Each number is 500 + 40 x the weight over the matrix's rms, rounded and kept within 0 to 999. Layers, rows and columns count from 0. Numbers have three digits each.

# layer 3 MLP down (transposed), 768x192, rms 0.0718, rows 604-676, columns 96-191
474496437405494563491518489455619442519455499471546432500486449498517471473462556456517496486546561468423565509437455443510551493419483495502490548454545524552459531520540558511490476569453419534464470543429514482514536485500471543488471534509552582493482523527433560490474425559579413444
428543534488484448522496480507435462439607506548477469427513516499501439439507493524479536458489477502544498555502456528492540477527502535481462522524496477505463525528554466480476499548484476550522470454458531505561549521513518613478480532473555502518530451551502450521382494477455459497
445496502443519501477496491465506527472496619505526501448502491478558506494457517473551463559510503456480456489481545531448369492408586435492527571492580521511585494517520487522510471449475476484484461519534482418397524527551494481482522466517482527558501550457464399484530492525483453507
500483491483551536466505512452555487567449465495523509485511496574466490456515518500486488507483541456504438491450464476495493532495471502518575550475545502530509486522467506480465556499476514458500467522450504481533545466475516471543515496529437542505469479440472508516523492493564479512
470521504546505519568498442542481550435496485520416497467492493400508450511492515459468566442556480471453488485533496529511482488482501513545500475505535586561480522462522517559549450519564481440437476473530479480505508493532543477525467492434532434500578553485460525518460476500554468494
465475526508456532460481476519417490515460529474488428508429505531488494420473454446501537455450467514515510473493447534474485517578500478525501496477472512513439442507568492437498500471428509500478456492410447490466487539575502490459475516577526440499543535506484503519466493535480401541
496462541459526458483403548485489529515438492424559547535556520484542524534458510504447459462528439487481477551518449488548444477614524512425487490506564499562492526516510501521517486496481502497516495490474441506473472490392452509489483549528539450532510522470515512527434464449455470505
551511499494513498510545516489490560518382503538541477516469485520519498535486504508507444531529454542530473495501517570512550520512482456478510493446510532499463496472529529469535449469475505489439539489499555522481460510511519545539546471467479468504451456500475513507532518495457542506
459521500438483573504499539476490529570482451434525580520489487496513523515612460473518571594516534498460553495565533453482482430468494484535495478424514489493484473536554477431498511517512501450460423471527483481520509466519482531471485479530482524506524522533478500454436489487537415544
553498441498484516542571479490535500535473530521472467554478473470471517490523493522489530427589553483494464458537450485543484497507467528490454516488512508435506477524487463487508526504500403521440513525499444463512499494430497433549462489511441411458531516426554485524439539478552497507
524502530474518537512517542443447522445525490512506531522501460462569521628461520466501508569536540525580510507586494527504459547475445509512535575483525473511406502519525506466587442495544503422448551568483523540522495453473506532440529534557520529556596540538439521437504443506457514561
510443532594528483528539513540479556508494478516511417566477499475471517445534535538595473480545547488417521468513505471474492530471458456503492489447514463509490449469501392485501535482468517546458547529490443487550448506559642526488479444480537541481385518473494546475500518531498468512
488446489584537536580498539453482450480472469520459481481504483464507517517494478547513511546595454489511495519516469481521496517487498451494483421506519544430521394516484535433491524518487453472479555549458520443381488451466542514518428477538447478489543536478512530462517495505387449480
523526527539523509528546476508484454472423473508526527474563462499508507573554451530508484478468548425474521464571507507474461530503543534433461491518443512500590559452595515463509514455496490537507508506452520518562516442550517552563486571527564358497531524517488443462461545518502424488
433392502545484524523461445484440527427470519481500468529573582478531480426399528485440517523497575447482499457417523487428481538511515509439470530482544499502517543490484537558422540534499433521473454543546476529441503488467500485547527527469535516469542503512456475421518462549460459517
555503499461494481469437518485553506512513570505466441506452490517491480507405463441539540493552456437495460520443557555526497537487450504451526496510469465404551433537505494516475487520497558496532561472547449484497473528571494531445495543491566563476485512490492462473463542517481470491
494462487453468558496473521550496495423536410526509490397457414507497524523551485377505507531515500525504443533454461479485574483561526502544463448438484511498517539513540564481437473551487505507481494442466432460502508560562488481518482458491533480457517575466423446494478546517430548424
578452488487480516436499552498495532518498536500498565511452488492533503422453511517480539514458497427530469495557425488437474474493466507527549463523445537462533514531556432528490511429477566445465509506563436518548459586441495514466502503527512511528496447527499530441472476502522461490
547507394483484512498491543495570539593537493512533468468494504520483540506551505528514474441509543540530471473585472538464519480444456491475462508470503567463472517568506515494506514517484498486537494547507480528608456460398519532525474489480570507492521484490570521445459497546521462475
536477492491551488511520569543467512556491478545475513546511459540501532450478471526502472480537509437498490477537462545470512483436527497498519498459399519446535523508488504514533457454463512476528499452453541437490472547495546474520522491542484482512449502467482560512473485547507474547
475529519407515466449555589498478523539520481507477505490508470493481522507501538497478515551495440432469555501494515518504545498497482512498477400439568563400458496499512491541466616438449510517481528511423436471440546541465468456557530483501494577519591458383515518445455498480559475571
441470455490439524490537482522399496351504492529476542447512587472408371469593501588446438394442465454483515455433505438540470461476473495554524462506449559477496539493546456495453507448470457429602497558536506517505528485432546452511441531440436457473592553396544478492509541502553402475
514518506470488417446466507457507481445426451451462557460449551507442508530565538457430491474491438421515436483412558532469485540434456439484562504516572573501484506483511486558477467455446567529448508475483487414536476489546615444551511520477539504559577461508488465435486474533492549525
436489516514485513484512421478534513450497483506564491577472530523545512448422506467507440497565471385476480481509518497495470544498469506550552556523535498456519469493444524483447498425478513577415438491492499431475489569528495581457506507516506463490458534630491540419533489507471527443
482513536506484535515570470518523487489462551509515502492579520605480591473553508465439489491521489441540559525447526494517472519565432523548514466394533486475602466500449501433475529522490473486540486539477428514473471490507547563486504522462495499510414534474503493487484420512457451510
533498584503436522497511422468469451526514516475500526429504522521509536452447485506493572395540407475505512466497485479561515489471474502495451486568457574565478478548495484529465515517503523541537504507488445510522505528475546469518460542480482509513433454547541486477501511503470498460
444497498469530508541534533532510541451527518548466431504451511543537475439461515447394495521477503593524447451446508434509479445480488502574534482494487464513545469489485509459491484485487486515553426548531556507484532474524538485456532490501436540574395517577465490559482512460389434462
549551521528522509483480489462500526427516484499560532485486594502541527535431481523491516490477548472484494381553456523589540512518475457523523466468440453544546553429524517502557489455545494414527469562517427484465455519520472481510425506483551519554389450451486600473429488518470552533
540502539477475516552504457450561468487497546515540510564461526549531507441471498502498491441560496561499491490446469519556543446449509462474551582463552492473579489495461550425471504465544540479595480480489495434452532518486506426476476492582441489561475466530598466448503489398478489448
436508494528525482499489501405527475503435531480536518474476548560538538521517535527536511463506414498515488460475474562450533405457601495497523530420456456525532462464495523496514502539559416477497494488538464491550422532506546567454522545486494432364489540499498469500411495511513494498
447438441416513514490477548481538529515481448499507487524453463497464559442497488483501499402552447456460467575452517488523523484497543532526496529538518539483406409512518473511496550376518454523481547519416567533476481526437494502496500482450389492481513482506523452500466489495562534452
500468504510529446489500519492482489480514500514454551527491514502542533545609469562493468543521532507543528486544458503494536487463526480535500584483462543497516516446565487484542508422463531456517546478484493548527484485508494459478507584474480501512492490526505520527482460495470483500
511524494521521396514550513484538504540469501494451534468410466528450490488565543481498465503506528487538499550472522503496488500451470479504472477543550577525533510508459482507472507481528482481562516577542503436509514434523414530637425472505392480531504535437505530482558534467483484457
474489505526486504494511494465468476530492550560518474488529470548489492537518469566472540548453441486578514446551484481408473501370469405492531535470513543545480559440423486466475492513504453459463569496497414506464413475566524567498506544572474508452428442476478496494431529460521517523
529480543519488489466434548464503519506408508461433478541465470504492526527604490486535513542500502462497448522504480488497577494475494473471563511429501530509473471511580475471486587501479545485545493532555529526464541495530541505558498480538446521521475468490486490413506474501527498456
531550486450558474527509481511502510539499484518505438473467549479496466458540412498483604483538470552455496497535484527575519564471451492519483531457468577518507456521530527533505478523475492412483556537545492500474566458423453506524502501454526410506530618522501500461503468423435404540
484502509455512540478474491551476495473511482540465479535521457447497505472510558496505509485485488440507539517522503503409529542570482477539498527440420452477459472524477489481501517483476480511482482484442549483473496493540484456521510516496520509439473515507554543496486473476483557490
467558534513538467536479520519455501436526460526521511487488494501495517496552449455541479527575501421447505556541507485486518462513564434563500448537467497529501560526510490524503537553487487503497540538506509491413528508533487535544531471490515477505518591542418455483537457462484477442
584540506511514503502551543517496485467476441456425507488514472559509506474513495514497522587484570439518486463512503496534467458510462499478486529490547442446506483482516491468515498547503521483507520518496538515510509456465555581451484538500441466558436514477529511486519485457551543513
574477500520448503520603421444513445507475465490483431545590542467544515514456530549467516449547498490443478459445559479552494483475499487483478509542534412503502469383472490529561512541464452504538504541437492481535508497536499453488490451492548513508574511455497448497514496480474450459
431441447452489441501484574476482516523481590582441571413491463552563525489538505534524549434485584529540480463575562506519561470522438536499465498505483539490419505533445464471435473514479501451443531536511576496487532503503602502478527507487442536477546476477536509484488522490478415524
537460514480507470515463520533494478521398509469541479466440500541495476491496492408485460515473414479509553508519524527489443464506552471467548491472515431489437533494552463487525455505478508464523489458529434426506535496527535457512523486566526499509526494506496450526440480569510473467
481519506527535511455514527512468509519523444534449447491452465570519506472476521502525465538515536470521483445486503546529471545538528493522509438464521472511519529550530512532532493504455418571524515510527493513480441476445470547461546520493503509537528536416549530448559400453512509498
499453474568455450512530549476453515499489466478433514471531488491508535485447520499584476489481521477572556507514565482438447467500466542523571429527469436467455484516538490526553502509570515487496541477474538450517514534503468455465537476505501522480502576536512573521429483504484574545
551556367515458570509494476472445450414463503479450480558521446502475577504570507529540457474508474529448498484536496540577525494458506566502447482448497480557383456541501512508479511490510498486491493493486505520505546475523536511440428408456535420617472546489583492521571505440531467490
571497432499511532579486497515422519486561468498528455519575548535528494518503553528500481459558516433484491483545494447501481524509496506581534463548473435508597509520514479465480536555467560490528425455468495485505555544532511584479480549459505512472490502469465524521419460418560533408
525541579517517542564555519466494474542425463461572471500508459547552505492499465445499482523489528432498524481493533512502483439540501487565536511524524486486446534474508547401434461570495533476534510481497510495517517482480446532532491501473516537454472470480480448468426491447498508499
481486497484448479477510491501540515508516460457488525475490502503478472460526515448477522466524455434482520496570472523417523450475515508569499518529476510476451499518554489494470514520478513521539513527583499484439528531513520580489514526545520494470515461529557471481432468506477379469
452511503450469488504470541532479513532497460500448506534532493479478519541484518475457519536439492522471579515541493523473514504507466499469505528520450503482477553509558512435476483512447483523517551492563558511376494515484460400435477479532516450493461495552512519493571544441433375499
552460524475520498505494452546484484457464480495539610530482492454500574517492508484509485463579566442455476446476534522462481421509479520443516563502590532513558462486525557573536501393477487479537472477472513525447543478543480480528514524463423443563510523484536517427441449497512425538
485475523575443460472473508552482525544511484435483506498474539515440521469482463458484467467433521425430570493456558455484400542446558464475507491521468558482483410566477436503509530508399424523517501451454496493412514535532457530470555500506484543534494473528510481435460499508550470487
565453496575474487491591507510438518485504533464517429475528565546464468535531509484505409462443567526545470479415510530561524500480512483494476528478497482497517547485466467494469497504476465520508485549436492501545454486506559510485543454500499476528499565474505503575482489533549490512
526520497562529436458487516445420480501553514511550411507501570462463571446470492491471548456490427493404466495525479499571534522443465481497437510369456537584497527488448434553525544460486528458427538448474534513517487522471606572491522475490543520457543439603456499552547480517496516479
498527495551513591487436528522509385543479487393486532456498495492582543505544519561496582495433550543512509466510491558443509471531481480535486436520420481480435530479508513572556497446592462525476520539450452475552425424446404514545598503535482484481512486513516513544502539519512478559
558504480471445495551495538610502443455515544486559559529571557479456500507598509465495534483515494547439488467470495551524525479448534518463467438527498468508512506486519468572572539493479550510496547482613480514536530519518518467496455447463500433491463494490524419475467544535472481572
493525516541550500536484428421543497512544542514519560513559553491552470478434554496478463558484539523495510518478442521495450465511465495506538563548555523446553468536458549520520570513522480511495506451481579462459461543544516583460482476495567467484469472531505530472516501434488504512
527481595511453528549504573529445454504558511500403479546515494499472502485456498496534496483471445489472504521527440492540534518484531536482495502498468482575515473447537498462533464505503491559504548505507506540511549505479568429509506566452633495547543522496437466461433499510435457495
505489404477476465519565487555500487544585440449466469465501501478499466524498467539486499528436506554515546481516462529528507544539476457452557438498543489506447499569502492511501587479504485489461483471479553486466496484497540457538523444437588508521467559434408504505489515474409474512
444495496538530450450511514497433505524511501537501464492506557530480510556442545526489458458529536518457530453520500524465518371480562613543453509510486503514497499468469520496469456523513491517515478555486452499525480563548411505546512466524569591512548457525458556579479556558485470460
457566498505540492546454485462412531460532533497582425469472543478532524551454551420530465540585512458493487482530490546511501499517502525471498403505499552566471556480446485509514519470464388467454549433556484478534459510521517487476456463483514436503581422502436488529470536455488517526
492482547559498559480452456489481478500533489512506515457513475480527484476476466433448480464458475450493510542538505504434488455558550519517434441464501459524566468491548516536468516488534501538516490503479454530550501472522529450534553508506532499532513466552444506443506529446505416503
524512530489510481525464539499530498473521473612520513437540467473450462460512417598582462463519505474549498448532490473530460454528497485578528439514413464456534597537487410506450523466445474475495564565525525496478539475454534488487531563558458521475453479490494488492372504499481539498
489502450451521547485563482425469519540480452475479489420571554511531532470405456530505574525508480551501492529446476549508473504531493489498564433524436490474532466467484604413390449504487538512475512493487583443542509464447462531437539542485546531490390543541509501476492437469497394473
533499494585422461534554515508488448541477496561542400446526556534547533479451411567559526487511506439462476467446455583517511498491518452472528561532510523454441526468521441484479495505523481462479467464509533609489517536517572499511561482519423503461348522564445506575444495491475471563
551538496548511524485474504534470450470552474521468461442556501522488478525527479497495586476430499571492614502536486491573458513531531433579431572535495518483537442405494515506484513560505519483512517492494506557451466509449472531455440505460517454515426513428541462572521535527466398511
567477551498482499454484543443515490519476529475497488437463418547504517460489541513545480452495460420529476446489534499494454545483563509578453507428523492531535502481532490472509495582414437499493511509477480577489529546522499565519513577604555465539548463519496571522510455530518512486
455520500475484459465453463488448484449508473586499575463439546466510471466582488517552503481563521435482469489534530467439576535460507495438512461563452464498447544504496469463491529530526477501475485459510543442548550571468527474507495448498530520473488483510436516517370509448504431467
549461501483469522465528578526521453527537515480527496496528555493540494477583497564527513504521510542479547472563496498486487509560504533536568550448477495471504544519500453528530498414529492535492498473494428549495493476530499565512514528487500538521479447429510448473441522587503561507
490490494501541521565515536510484560466487524476450482504531491478543577523504533493562549498586519445513520464539511484466446466546512584532508523514487476521584539503505510564487500517492587472433427553512424468526516547520475527468477468486409532510470485490545493500472487456484584481
491509526466462497466534487467526534534524573456412425490542457571453489481497478507530468504538465459487491523467477494556515540547457518531533433517486485430468470521429422571523548504508532476484511427526491533528538522560473458476511512586410579510538529498497518548568494473502477472
489580553491530414517425555508482523444484471522499457602552469466437531481437434531481487570480529445544527570522490620571516519551511463529502443490440514442579479466490507514545502548496453488519480448497472558439517459516459492481456502572505520536565561459486473430498571528458481495
496438548540531464591561451487573509431603486460515461508520512474597450505549490472526519549526474570516448537498434525483460452471490558456478560592453462505524451574416453506460460518500436473431464484485563469554520489450523474416496543420564579463397519471516586590463449447430411505
526431486540477533473473464492522475485475517520533533537525503557585497445504477492503518509497460522489544409493585470519459458445537512473542501490498496607477504508526476514448555453518587443459474538409482566496441467494510526404498481540481429532522531537457500480496435531422476539
# layer 3 MLP up, 768x192, rms 0.0799, rows 605-676, columns 96-191
494555462553554528510496532554457480452498605496518511501504563523546516504509521492564500433484490478547580628441515449494427434537546520488477522497517452485513486469524499511561532453472541509498492543517575456513507468537491477468490537489523482442548522610519482465577513548582483475
465523479460477500526507468500489458448542529474574451553500530400498455487487452434485539543569464539526519502548601532562499402546468463522413467517496545498548559510509518451552518563480462528509533505531431534425440491483461494445520516552458499433508531487585491499544468530533471481
544473530542480546516533527427435534520536567440536534503512505538430436484489481504491491510507514511509514564536567462565483531452539512476500484548521507580437489385501422480540433597539544495524532505485490553517442453492474507487475478493530567517482549503505441528477551496526464475
438473526501501488474505531531550525406583462476421500459440507497617459485482454480488429534480498507484490534502517393572521461537519511556467517473518570530497493500525423453463477476504491511585499531501539512494475449494577538485508566517497524482475497473462499494470495568466463460
433505513544503532523581467485501442512545498513567475497443556485504497569433522542540469463490553540474466556516490461506547476591481574585458565542491479506505467502449520522490495521512489492522447540499533517450496503498497552360472510458505542537496514549520454517552503505486471516
500533458467465568464492530392507527530508465516491465481473443413439457478593531484494554479504573575539505603479565599508494540556555534483454515535520544428505556480466465523499539516448412503563470506554511527475491491549531523448548505457512520434507479521488515568536539480457451526
462495560501495490492500529520440473458516498479448479483462469488511449546455512513526515487528537505526484527509520486566472472476501497489488512552478484547476511499438525467498531560486449492481534507561523502468452507504480501524505466502508571473482474529499429470504575523500475499
490508537588491474560436523441420537500494443462446460580458413490508477468480452449608531519551520497563484556496529508512505480566536473488456561493511553484508527521454554433509434494457508481544502494507542519513499540506544539548416512574485512484490496458534465485551526512461478461
487537568495570465558432544464539437438505496437507483510404465553569497449467499484504500529529559495494519492469461510460540462542486517485577517543530562505513514457462553460520531537529497493565478480543542517545471474523532556451535495462483593514437514548518498491534493575522490533
481524463556482450505469450515518516536548519464540480498431511521512518501496480474483488560508506508573570561532532550488447454526538486512464485469497550508528527512508537506500512494492493556536463461557533536468501499545480526507482507438536566506490510551515505533544490486488414540
488463437474502547479497522468436463565512517465450520541490545498563521513510597479451513497440514569566469510549490518473490473562552457477543456488535545546541505478451475437461416566484547470441492504478511502576559461529492492524483558455462531447508532516532498528558479542513439442
552514561472466542525516517459556496540495489492507494536517525491498500488471485541539525478483588482494417543480467503502435418520506569523557552574472459518506443568492469540468474572524545395445407500487489526519504483484441538481467532517486530401494550528540480538561515539488457550
501478501566569475446519525489516440558545501492482440498441521475438517436493508551448570477496486522408525512466558576503514539596567497589512561598504486484494511504526521525538516510529455500556524506552525501437479463507408475513490445597471483590469468497497460532556542478525452539
483572574470486463599443530520440580482550532484490554558427447560505480483524535470511580506524506548502449485522581492581471568509516461567530505524465469480478524587522477510476522505546555502519533389510549509511486512474546520446543487428458529537553482446562463581572513495483497463
502520512547435595390447511551522548529538453491429546487487494414509406447512469598537504482549541526503522591443460440569498467520480522524548518488503512526552526523456498440490505465521500456484526479598506465514562507511527526492533545499455517424527520544503447496508447549451494496
492532490494484503505491499509516523450497517492517532486491501551422452513465540480484471422498529519485499534489480477570543482468536479496497527480493458469482577481565521489550568478484478375505542521528489543498541445483466530498570422425430521444538522501457512495551560480516454487
445541478508502551506445463511517507474511563524553516513487458551530489522527503442466512463537501538608581588478524480555498515566542532485551561476494492481535570545441561524477486526488504488553448542503477500457559436510487439506483491494504575442518527507456460503537439456497487563
566508530509491491439538546477440540548502475448532521554519446503536558451532486426478475492457434514479508606436470538514531474431561548521523497504537496542505432469481451473496516608460524456468488497487512512479495531514526494462528489565521507525460510535505502532528465590482484535
539481500512486546410498461401514481486557483525538431534529473435510491517470553490568524542558486508498529576453458545480490529508482508494452558554559565535515482481488512475460521495515465474503524502544545498519528372493530454477497506476462467530531528571458464482512475442517505570
439552509567506543456447484500520490466489490504494494491515538530604607498519471506472510486545508610532484528519502486477418426536504480483451512528610470569506470526403527513476460503532564520510484496546542532452544439533553510418412506497530482463491559553495488613586550516475455445
478493508539469507435505536533432565469552486448534448527464502490446462436495445551550485571541538480463520515531435514542550458504554432520502550573517514507515531575475455484471505537575500505554422396482536531498500481509525538497591536500444478511449535538459512482517556524471512522
508483486591498558506446516520559495518521490446523543499510512449494440424512538537514534431542514522575473549522507411498523451545546489533480501464446545511481494537468519557461575512562529450553510572539488611552563450556503508514516409509467546469494542501518440578517491594549451534
567462515473511542431416516494435526506513441424443461494471513495440501490483520485517493414506460493511453432459455495517469469464516474537522486555491432532537466494529505508489546553517567475518510414600488557537528509436556503438532522569436589513444478554480452524559460488468470485
541500454422510512557544498436451512487535477535556464488419470482486487511484524500481435511458516532463495464580482584513484501519515511575509483572503479501489493526477466481501559511457509429478500489460515497563524494449500559403578477482483495526445512555538414530529546558549480588
530494502455516471503498565484484490516544533538475492501429447453604452506513585523492520513496579482534465512509479547527509499510507555567474531467561560424526514480404507540441455499455541447480556497530498507479544476450489524451525523534508492491510482549513500506534476482582483516
437533524538509494454502542470564461532511501496506495490485504534469527483505599500433550509535540456489435553557462448519453528616492569490485525509432499538546532524480504532479519454502545526508497433522460574538481500498524477476461481568458469494524489469481541537597494591503453502
481508491498508504514414461495502507522553461434469519541420481517561540513505527380507461485545547476555530472481473373571503468561530554517491502516451498495501494514503533474435475592559494503467425483457497512560499424559463446492495560543508518493525581505487520535530538516505473456
517515539470593533527412606521460538534554422445488460588470492460553495463422505539523474523516498555526500509488524490500433488499470429490446543505518483523521465506490436531488523521509539514485536392504493548565476458500478523521451501543522522434549543479538518514545486501545502491
417483562502497504517558600478502497508567421458482548556467429471455570473503432502505440520509501595580536588461474429550413484578547542477464501529476501538487538538510522510463528593490477505486517450500468500520540372486445493473486528570505558454595545507490512549495532544467487462
510468498479505483549483524465509479487552462499521460495479564485551534543445559501500489525513528486448469491446478481520500541428493465484546525493438505488493580502476540529507461486572487444467445500532441518469486467454521561482469510470533537526531607515475544506557543510518479480
491459552526494462534470502478436504530500506440575535519519482457472550472481547482515506493456524484483474511492534525518496483483492456469520525517559608409520497565451521536485542522475520478493497458524467571492520512423447531506442484506489596463460503503515493527575461496491480550
516466525465439494513473520591440510519514543513516482503496576525564463504525460498452497506470466522484500481568527536569488531516511434617454514529523440486488453588479483496454585479478476494490476403555533575492460456453486571460578538530472544494497513534479444519536437535475493512
430519455486457549517466509482505467521513491485536471496522558482516453460512554532555546512548424578508532494442498461455463498609548593515388517573549557505547488479551525462482530482489544536475508438521469557510456409554489523443468489504497487526514529488545485514554446453512447512
514419470499533497548510533520443505516535496476519500520452555528498476463520513461482511523533492528487505484522451424514521372558515528559506544477539477460597483522443487507488483524637487511504456480448481422531463476493454514480513481513524470537521557594532538488489501515438495506
477542528524467454445549507542504560451547453477464555504485535542582565526436511470530409550548531504476480482532494483487466454502526480602485527562473469537527498494443491436493505496476488501506473489575566527585570411498522530460504480499496500480530531495510559541555484581543457531
490533621498497555415502505545489507521545510527481527500508514508525506487456544458498484523495456482518454555450474494480440506489531535464460527498476590522491486449479511469556549460479517478438486522525539482495587438516450480470501521457437563510559542490501488519509485541414496498
522421526532455527491468496420540521612481557461524475544482451460474485477499500572493510494515572494499476488459504492521466479498509597542540531455450482463496459544558544515473580513530455458506438460521485480531523482572486473544520476449521501493467521499558499547527522510464499551
535506468489454500502530534451457512485529503443506582538461491450478510551562612565572487475488478554505489480523531522492455541467560498478531420527485497462549479455539475515456562512520470503466493561461437480454502498569451458505513500466529556533543509528501476549502555493462449569
478510574488478488462428482465556545465566476471508549470478489512456585454501540534509461562463519533540521555459485491500509456592524492563537514483497452426590496549527494472434530503554523478539471455543583501564482432576592471445545490518496553452473476534528517526558478498477480539
518545421614590533518417509483485428569513465455535479521442479529503476504464474472543490486513518542471534498514448488533499512484529477477462553455476483494599548517454461460549587505581471544500472475558541541497552479485485527492539564465448506486478542548532518535521529532502510517
548492497521551495529522543443414452511510517475537497595466538396492528514492488546482491538552532545565454458481450566486508504431518534524452487505504526526532521549484557479411510502514526519541451452475578547519525486436497504504476557474538458463466517506501560492530548506449462488
503528443504447551545533473451452483462605502491503524486519551451477541522543585486462557433484578565550532505534567521510540415479526503526538541510555507502524496460471489476545537510494602511467479525480549431514525532517493499488468537582471465530430524568486547548519463491488474432
516473472477442498505550479517493474511533470532540550496494525502472445473506489488479474554522569524525489502494532488565519482545526464489509555565498559510501563599490458480445499487471539500527473497501460519450462508518504536519520458422466514504548527479453519539508470519531412491
511460511504512561452480565488456548523525535422510562535503542482514526489548523533449461479507492562448530552469499454535482498497500504521509507462463498531480516454419417595449550447526431445533509459467547405475544486502530577496583463522535507485553525478536453475527514487481472527
466490576492505479462448488505536496411531483497525555550496521488465459520514514506448540550542525499512497485475476435553536439494523486467435587464525524542506565503526510460421493472481457503423500534467521466558460468469576422453523519469497560537546510507490447536557531535471478584
529547427521432476519497502545501539484493507530532577517501456442447500423539536543551491550534463529516517464482513524442531430460514464494448510500476554472501534523428489491478502522574572490503441526518508505486496441491494545430482437452536509489572547501481477493585541561572481534
534504479492486482462463525530472510464527487477507501507465513492544503518542521524468498482509548552562456468534428523508523497451509532520499547515501491452517534495541439484508552485502565510522455512542511508512555512499522496531482531494539534476490510482535481543542470518502496509
563486487556469522476505526468421512489523447514484588501449480498519513481486484553557468547497502557542449477447541529523475522503526459540507486617574561521516533566406449524533494570546491492469542521469477474540503506560479474491472485547582496431508531535502532480491520503483498467
436440451485439483446499484454491412488580505466548517467451512570497491505484558526480539541504470549437423544546464540547493467586552500557422503565493557498495529530463537491504449469414528560437521464567533490474562527447419505478473490475456491461511524534553482502586517489547463475
518561601591533605510436514450488524505573569506500512546507456557442476437508466541538566602516497551490491451533465467445573461547504514478460483461395542556494500425503422375523515449494492570516496512529532414474496495456523492521519412577487450501524505498534459501519514542519446519
491483530463509510519457516494522514500508485510513545515418516518503446511498467505459490483548548553486430503461507516448526493574547476522518544509489554454539526628448523467539559509514469466517472497483527523442573481479542535525532484522491548482471487471506487523537554495486508587
518519500495488574539423539447434476536581501483476491472494387534497526470492531479432558615464470529553493498525587550538532509517535597460459550525431468529559615481485519513508541504444535511550487448533545506447535450411508493559516431501523495476468502423547530527558536580487485504
459537462484498509452489563418495521440522527518478498577460480532457433559555459476501495518398531534499494526480521469606547533496540500514478563477567513550519515566513437472501506476478538485487418496485524469547478488469474491479526433569495455483452533450519488491531470567500457493
468517566506520556565505536487564477563521500477428576531463488481516543522463500463514511522551576501524448476491524510513462532527541521528460527534521496462489597506445547433436457474448536541527530468538555424464485481480513482485554491500468529489517515480492436483539511472494455470
475492513498513498451448514497481425586566563405511465526460533476577557487508567486485483438475475529511470536512550520503498483496543525490421503515469504511518564536500520548560483490475498525449456531515473496510574537448477541480533500521519566448559479472480472519497428540497466457
425494477551441484431497446395564532482513492458505439509437543580504501485523530561456444521492524519485474468577519509493420463424529537556495545486486497493503518500446512420443498416434424453465385473471527480495519450500492516509469457497582541463495516543476453607533487545516489510
477536587482469595477428508437478530459504559468482525513452516479584526494496558519491506519515534509470484551465519489508482438480537489553450484568503528499525514451549548547552523586450526506598536463447599584510479516461507486485525551527472556498501520476578503516540581587495460558
430535485581496467602556527500540513516486472486579563564476491462503483480579499444479487509449489578487508488493488420548486536475526534472440573514536565467476508558458532494450447552520464470471470501547580523511491464452586470441501448498474491487469545495536495561542459517514436513
501478551528504515544409493549498453494528567495439566586477538548517509488559486486533622543521530544550529492478496482556527520494538494544547549476507521455574551537501415505514481478498528519512523473470504473545555478495554503519454560547515530521519559510511487479505560543529468541
468456549443459472453533564536483519500505559480516464521490503450453520461526456551543423500482536500554481493428490495545477524487506500494512534450494517562559516487496584476525564528507455489495463452597550466513470451461423538490494519537515519509496505534484511508504530612453497508
523517502549551470522448473529507505500542520377451487449469471491542492458570440474492468460534436548451538459486440457477496496494518515425449532536558561493491513506432520561532493471516562474523521465476570542545438490510481522493560454491557458512497533537474504527521555571543483483
472444479480520507504545491498532443522499503485466467481382451474473463462521483419493510525530532495492470526443499443449429521534533472522457531490485544501514473575502492461507523501480555552491561530494515555425569466447576542484490499481446536435415534496526539570505567483529457538
512453583468495508427423430513497559443510506455411473514465603453528450500517497546542433551503549519560517559441495449523477454498552483532480506518436537451544506540542505483516484530544552466500468512469536543478534497513412511523459577538544565514514505562490483500555465578528498489
496463530502558546423390489531500544547522467454441577569480417537535460490484516543492559536458520499518520554475485489523457466474567550539562511518519475438598570567482520492460444531475550568520451473545499412490502475472481577479538511502504488476500537515530533516519526472491477486
525532475495537643508445537521507443480536474485459476505470524473512523437476508563543503470476517532470532510470457438551456486501511519531521519520602525528498468495461469462497485508569417479488469506544543452535466501416525534533539460530457533507435536496564399493515553524551493515
477482540505509486460421530524482562554518423474509532531468484485507488429505478439458495475497482499583482491549497463476423450463487482522539507521488491503535573527490493518500569502500473461499445521563454615548504497497526599473519409506531505517515507534445488532509560557507411439
466564491529501579541475445508536488470561509455553456516474457439451515526548543502574437485613463519512521504557492558551433474481510520492555548482451532492543592567483534536496524540486504464495477497530534521540519433510536504467453507397493459477467577514528486525488594555452463576
588555473543519509476419504466439430464549457482519478477446520454453484479492450521514524516480507488506477511471469538526517491421471492526432530456551485396509487398485481480467546523509467480496496509513583518506517460479512519444496479466545468525443516578452556488575544488545479499
496511481617441527471474480449416525517514500540480542535474445491596515485535525525500500534538537519520497497503499544504516462468553531537586482501440555541466489442447414532435520606536488502507470561549462611469557501524514525535449475523548488449496552562484491539522471444500457488
477476492501508511547556442495467486459547431471478491496458469454558529478539534512503468543515504561464543490454433461512421483448593521504594586489563512520484474501470538484469469482500501545411502545504478528585594452519511516468568446498516521524588556520533470533536424511463493461
553546485461568578453433483487483418524568487443444499571489419518524518541454539435494591488449448536528513571502527392505503511541523499502468518450505539563541479468461449578529545478465487541493580454532499488434489497510495572430575468537406482493469520542504478511574486469501465511
484488554525572430485422577468541584517527538475481501519449486496516498478534486514456416478581571513509540497491534478547494524583476495476499546467483547456467548473500563474462502496526430492509445463463482456443541500488437525545513501567497507511515482429553487586542534438540480453